python train.py --num_attention_heads=1 --num_key_value_heads=1 --norm_place="pre" --rope_theta=100000.0 --attn_scale=0.125 --init="uniform" --init_std_down=0.0 --warmup_steps=200 --final_lr_fraction=0.0
Each number is 500 + 50 x the weight over its row's rms, rounded and kept within 0 to 999. Layers, rows and columns count from 0. Numbers have three digits each. The size before them is the row's rms in percent of the matrix's.

# layer 6 attention key, 64x64, rms 0.175, rows 52-63, columns 0-63
135:505472461475499515494605530527543517491563500542478507455490437549595514546501569576506458559492498414551403403439487476462500483501438489557549413489591446500517513499641503555538572549514563
122:443568502549565480471556442566400553556526419516450425473533510496407530524610493404567499519538493507471563489524509460484452588494486461480439509499498543536494507515482565530526536622599446
139:447516553555488518566505523530560479429506564555542467565488490408458542564449485471510492484625397514479486515530476495534524626406512552477411409497492516457553531512521520455554553480581568
131:422523517567527577499487534393475472503498587399584470506471502452510538483580500539538461443594484449449558445535537462501456462456407507577607469522461459569489468478438491448591534504505504
137:532471602561530530484545514564429396512502564498518475495426532485498509497522553495450500500441484451455442508562482631441552555515589479524485466452507402518525415515541514556478474396458399
130:465497421520406528466429616498652514536568478494525353453552528525551534495601489561540464437458528541531490539495459485430515486460483437530522490548493571467517469495528490487514503528466574
119:532451410419500463519376612474617478426526530515472418425504511528490504461543544565569459503506524463538527525500435498468575435529475472535488530470448492502521463456539542494462441494359494
131:455501569593441528532554557616488486527511565490468547530489398441538552513554525513501519421522547481474566526530441495443523504561404549480466505591474510485568554450457554514442639487510490
137:505512472498432536530562494569434491593521464529472436409513486539488493508513585523452442435506575535606571489620366476499545472502483487487475549500463482496604533504573520520532446466557560
136:536531451531505493509543500469474513495438494527439556643503417508532539479490449411439432469460542521530499413486470524554461363564545529548551529525539496594432556469499523461503536410447571
136:433566460516529516531505445503545599444351502511493555447478444578501473562502489485513462451489473499476565465503562553423423468475556448478436459551540458487535426500522405389581474480471491
141:379520528417432502547499478540484459556474577532383525544521506560531465553524441464419518484579390564558494496537484540457485511473517422452448444531579569564558481530492472496480476418454502
# layer 6 attention query, 64x64, rms 0.149, rows 53-63, columns 0-63
118:417543470576526444522475471554392581522526416555491463464586471493427545502543518530470586591581526511500504446531399499435515458492457470601509478480500514530531573609540478506459490514440488
133:454494477604448409504451508532590514517506575509499490544494537433517470442496420524510451631530442460502469498516465519382449502503585541428467530479377492464550543474452478513489551440559548
129:526514506507508497415456453476422417630520473434527450479448548477540515577502499490545465528499513407531459389510471481433489431439490555468472460549358506541554486512471541513531611529463488
148:551476461539548488497433484568495476447486442492504571476448532517642585505606441479468494554477400555506454544565528508551543590501512558445392532512517491466471446569528553518537490450441553
130:573468504512510611432519416555559500473519494550522406480508645466484535560509502493579516488473502549476518499483433552450452467516451521516649460531508439518523485475432436397546485532526526
116:555534452456484575462505462502554431462536504479551499576539623547397515550509517534584463440445455503465554564417482495538532427513516485468485539566541466511509471416500536417549482600400509
129:527518552548414457535478470542503495521479541532577488545481418498560486558571578482468477596504528524532429554517433513494531559634394464462517506604374507583498498522495467464498550511490528
140:533514507486453549495529542596424540478541509535532484563521475554488565551550586478541543527520561636553548467528480537443572504541534566477567602492428421467484389493575499485572498519484531
134:557519536509412495509585549432508515514516545459506521500483374532467563533480518525452445463399583565516364430492499458518488390505524506496451523570544547574455527557505448530475432440529495
131:498582482460526598511494496526479530452551532497451517390440587488527536485471593440531518502446496528471483410515604528409459455478498425429392530544518545496493581418530445505509539434479458
144:480464531476508627495466501527501525513518610576400522468603520584477537489523475547476512541545454584482407472524515558483397543532537453518424542510409514590506517452482499515518468491518604
# layer 6 attention value, 64x64, rms 0.328, rows 0-38, columns 0-63
110:543489461504571486448576536517556393510490535446434589579570501510450549614471516507565562514522466407549570498491437554441500499503559473550568547542528447461556572503441495478537510560432465
107:468475489464443421442489427531478482502475422509485426510584499459577417486399548448532472487555540453504452473506479505368536458516638575448524442538536529505524475537458529481471504610474511
097:551554507468454451457458526557392486422404497516514457481477413506503508488523454514547427505479474605544520501427564511580511621458390553511542529545475471549503469570558499430450518460463549
105:543476527558504483466467548388521521496506493536456528529534420469470580478466467602440611556496552454520536488549484540490519491486586371506511425490401465551509495598528460402484519459514447
103:492488458534479549537446481455488525434475457554476476495474495560534326537533410503446569495524559486489452537583487582544415460529463575486555436542459483507452376493539537496495503552583488
105:516588626549534548506461469514495565456518563507454431419575548498454498462486573488473480473514529534440392527403450494505442534535505531517498468468462490535390479358521465528478542514527563
103:478415556476508423471495561411441500465473545466482436488484543502490493509522514454541533480465423624541462448528515461494442471669538490517529529544465559390484469499508510512634542534514489
098:434403520478549457556535475514507461505419497518462471450618480430486501460446557507516557498484493514473507545566493550497383425493481454579595345411523489527498534500489514441479461474525446
105:491465449466506555387465477545560554453566495395477535557518518525466575482409456519473570469444517487521483499539487501531410474457539563442502476566501447572548388471494549543416512550595453
099:514599521359505487542480517485494503477541537464475411472543486482482465480559455460503528564401530474492488433550561514504617480456475582483523497609419492444482462444543441479485597414483484
095:557532435470529556620444517472456328523446548549483425477508475503547549431534452496503435457460532437543494485411527487505416479500469458490506500458564461492523567493442524423507426561543464
108:397533522524470481469532494500507452543559485434534515428429458522409509414388474576591474521460432462496513438524595538499548450533525486442476556630500550480432557486542485490441476461523531
100:512477483503434505437517422551525518456524496553468477533424395418507472599508530581529463489482450532489594464523530543512491577491440511509610515427485473519508454570504436397414400539527471
111:529395546486545525545577375512593474562499531443359480462420513517475553506505549500532462435507510469486544463446496559525477581458514520487519472476482608504447514441539579482529589483455518
093:491459478553434460443494496433473551467533397495406525479421560398497571496423435525477480493471511551467548483509570400426509444473489426504474501541490470553467475504598554447511578416560464
096:479534491530498436532408466493430575472523503442510464538604441380586526516529447553534368527467510438520487556576550383489497481529503445511433500466508564514502442506520452548538474428476481
088:465514469454448521556549429544500472477543485446472461595469659430464488558386587427470515563449572580468496500536493466460441434534437439474466508467493484491546471492509455508535563547525444
099:496527564448607558501482519503446433518580523544537431467490459470481566500500540481443453542496525518519509456465506567544420422477540572376437574554529600430554449446490492442551538557445513
098:560601458475524606452447545473524408451557556448468467563403401537515474589482445442480531491510526490529454460461441464544529526486469465416460507528534445463457421531549548502471485608506472
101:448374586562450470498525481463508532506530456580522476444460454537536428511478486491449469407525382438543533488461491477572476413498559452572473508479460561472510505499528563516515555519406389
089:546476555535508460518553569453479562561475447552418531509532482546497535482525502480535545510513442534446545537550510557459474486485427569431576555595476422473433425442507486486562387479479638
089:486525489530512453446502546493539505531509529466513529490470472514567432451473532477422565513430427480500548544537571472514507444407409524574432496566566476499497640412583451536475503517529371
104:484597478578461407521428519508518555574375519522393461544506499461580456461422560516470530593489577438494525459543531579461581570513500510515505493564468539532441478540510521489473470569522491
106:501522418559542522520522481536445474403549529490441485509449448475529443590565468494575557422541545504525530449497481460551555476462451506492486432380516574450535458549492387586465535438434452
107:453608492525541488450447612518499494584471455544443522466472488566428503557458494576433541497450502395530437454455549520520503495535477544482591519520459569372500496527450532494571457421543525
107:473477462524491515618537420485490531538563492538487508551508506440490634476451464613494449456441493524457622390483547454479505552554503527499430487441513459510502454462483418488439413545533485
094:560553437487574514565498453522583534526508515497418465491459551417497503520454537541500469424457459445510465528584485520502452573524393510564590511533562532583544513408403553519456477464562435
101:478562514564516497501429514455492454506496546427518509449476416496409600446399571566440512487483515470506384454493390531560512487451492405530441428448577556496559470558474499512477520512475461
113:418584609453462432623477487472534435498471475512513492491566573474410477475491539434466506402484455537543529461467478539518593448502522501440595461499530416496475470486490455582527532578517542
095:469570537484470495530621547479485422471541516439517540539623459536515463449536451484550487471493420463498408608557501430491438512557534505536561530611547535544425393509513501477490506529519491
098:506421524499640521536423556574485428489448503577458535437530470517446478461555467470468590485516495574583446490434483494500445491462478560597541571585519419469519562464477457475492516573476502
109:581544550454498494419454591489478528417546518491523475539500522604519517545473529433497518457477493443610514462504499447388500576483529544528545477461567495540522504519360484519396556521516576
099:535459470394448482433558500542467527543495511483559522499561513546502540484513507515558522595476440494466477496533366403548466521529537575541492512588561450576590466463404511424458531543439466
097:538519602472448440473468463456519504495440482589424516464527484501592533514521550505453495541481491520563577500482453466533505564487577585565494518448453454566547387446502503456608489555581409
091:503546597477452448502486487520554479541508487480503529472469491510514618496415533499602489564582488478467446549452478378418518517578521552537580537464553487509553547553471484521556379415477504
098:514470498526605473475447538443460519501515443568481468560430545527538528563515450594486565459534517533493573470559465565493527438543438607413525487503664480463524513546434503436486555494491520
107:441542560544590456499510514476576458564567551499444480487467458563473525424467451511462504513460484510537641518454376451567348500508518465479499477398484466512549470523443488510496477481475451
101:478528553469550514507519518423574524557463428569551488466446587463549567565509586439470526496569466534493529514438497356532516493591484513433472487518621436545457495431470509524444444476519478
103:553381496524394457547560528555543496441540492448508496473507489493478447527488453518495437481471523448513606376594661493556472527473554450482456521469473479520501541478470478543448446528500568
# layer 6 attention output (transposed), 64x64, rms 0.266, rows 0-37, columns 0-63
112:483523467591546507488565414480513550516484437434520481402446580506486580524472554559473489478450551458551540502517449451465516558570538574661478541500505532473525475493460391433450457534529484
105:511481475473506486316455437507445421538507458489542471514462483512612463550461529498492553461449556547513519541481523571433480506497542595395496530481470563467442482476424524481410481449439458
099:478534512470508608575530501568469391545525470523471527488502447555485362470440432442538472534558418543468452520461588529513497495435435507501591484578542492527480460493524423454488444531564435
109:558558483570468452507508531461381459551509458553464481512495428513392594525506499540474478542554581530495557512466449463502570533616532465465554507522407490489560440410529524484473554591546530
108:473528534458488444506408557460494468411508558495534562513537422550523480582493480519454543506511425418424415504536452504478550475494542579482568427448497612475436438449515541596491556580488471
105:447465546522499560505468468469479498456415495501484606586542558583480467504494494531547524438529468478515481436440513492525543469519453570428471457526481538662548555545517583464597575416530514
103:454545460472527481450491524410482571518482553494441478488505494589591545499457560379495558540479413561387471542513578540527543452573584440534503501582484544510543502548487454481508511444591523
089:510467464580568502462448562448463456425426491496570429496483520506474505500409538607499432523510539477458578547512529524532617444519494546451499393528503472422505448558541502437420570458452477
107:507547562451574497544502488606489426516558528484481423527489517560447554555573586574462572529464475502540460542542524447508524546434549620443477456416423516494580555503529462578456514496545497
100:563632432392476429502503543503432470461485448495545536510460537506403492454471462388547460495421434554585482361512446543453505486472521498508517522505551495548513487473584497523462535482543510
088:526539514513489627546398502469484523492449530501534545465439474478499513409517497455438506424538613405495573475484509485442492513464478491471543477525504444420441412461508376548546540402475517
105:505517499496464490442450538544610454601473535465488496504434475554399473393497432520509451502489543549511504541592478552530455528518553475475400597518448558595531459584537487538455470474529426
109:454541594523429532513498475463513405479485489573522528558527453507497444611521456547492443499468530556477564471481480561584486491513480472574547455536523520389538603558473390510418427546486461
116:609442604585532494428469550509553465489503579452541454524533540472513565487510470453575485399501507509459533461437476502478551556502442584578462546500551525473473529494639512493501486472602476
093:580580534528472456478477528560473556551440506539438468594467587524419497563564423513523475498539446655483498597494543421513510464483558491512474531519416469467423417463510526511469516485533506
095:466518505417456446589420513470428480579535393482532455562553544524533498504478429498531550478416517496498518573508552516543452475502493404530486530532535410537453485491418518493443655454500533
076:454439481412498473460485512473554599509527510506478419463462588519437525627552528464498443473437454557487541517528473414540510377532505506433534480431512469449448572487564508467450487400473456
100:518422557482492426480497510449465469477526448600522408463529540527451437434490518372480535487470539525502454453566484512469491449553486575490377515489521577497535472476493391529622524434505533
093:509520590466458551523513420552539469561558525445482581465465520544499457480566567437375551465510438510569543472517488501474553476584497490529534531458454587453425521428513418584510504570484581
101:480460558660467501393491655541460501490417447524487409497460442502538482517438526469575558474434449441498482591469500524493462557553533438514526508477491473498453483528510535581534499520497518
090:548549543550501496511541450424462445550471532575469582512488464538514631469527510468558463530474492482445455458567504516506501430400452554536436408545496568542469387464476502459491373538501498
091:529571429586430477500404585598543516417531461484537432520450542515480494467562509464561486587538423422555503481553496462523491511474544503554498514581412533546498525527515482538488516502362466
100:500618481450504562386352452511496485496545454533473456515528460557557518475546492468529435474594555514491522464521417501562472489513459506510615545481512573556539460452458554445432514538446506
113:472488491479435468526553580485512546529567379453584550474473497453521443495513478489462493438478485507440560464429535482603543519479591508550513460388511466543365563546510481534477534580561526
107:477560487450436497447510516575492529531427415565483519504519502535387571389479453518448564537577497464446442464562503570534572477551478524590538547442541484452541442506448500543550436423547485
101:483483609460559551533413492436482460484512535523454501587441476426465595513476473551470402469483535552473560414540532458581414554467601452503484527470447455519455532511470459408548538458496485
090:542546582450556566555480534464574537490511487544515452498492592493546517516529489595591546488517537481613472464520426520597551575474463537597581445502515527444503514539510541516494531367488502
094:567430591444457526508466483497491498527528442466464413494471472462450434445462602541457534487578540466551581583495489460603643485564526437457524578486506504528592476494548510521517479472498528
122:514469465414516558432540526403532443487395491552508530517386536453479536545506564458491464513450493492501459541532485529476595564463497532383566548491590493633446548530491451463512486483460520
094:523539468535516494640477409450517451493430493414495521523497450563495535392556478506518614443396418433523547570555483522446481525570534488443520513532556556486439473555449512475455506478479484
092:512491434535543531560443502479538561388498461556465541438446559595491498497389533540454495511474529467495364462452548543478507559487549589489490508575537470440542488484565447509587470587465508
112:526523481515487549487593459530460477504597468534560536490347446574572495522570532515417518525496464544592540472425558460466511538483488496492510508456557562448591491494415552483549530406546466
097:491452514499540518516527362501498468419471486458480465452446500452553483454446465463559591538507451476612527523524481458488431495484592525443483446469448446408625482515511482429460444514588450
093:485556567429524518540512529455391452424413486545511424549457530459515502551499581418564547548583512483459545476448507414457397468555478573524582502585471521469478512488464509534502517568545439
079:470499439507467515558570490523461407571474545419465460544455547497558569507497483550597543477556594482550538443491547543563490452572486425443466526471625492461498440543506505515507368467497481
108:530408493487533498470505495492455479500548455590519544479411485469603523486524418533552389623531464546443508517564507551464578498479566520561493479428506572453497492452478410573578525509566520
112:398534578548487424567484602506535496501514509582464474477411464434526544426484574559485484488520433446503637501475492504538488502617453609466441482511526430525566501481510443500515507505503521
100:469470515469493568516532548590546448423443533546438526525459659429620543425588507515515494540470529519511463465484522506494499490555514428446496396483437569508463505429419530470546503489511498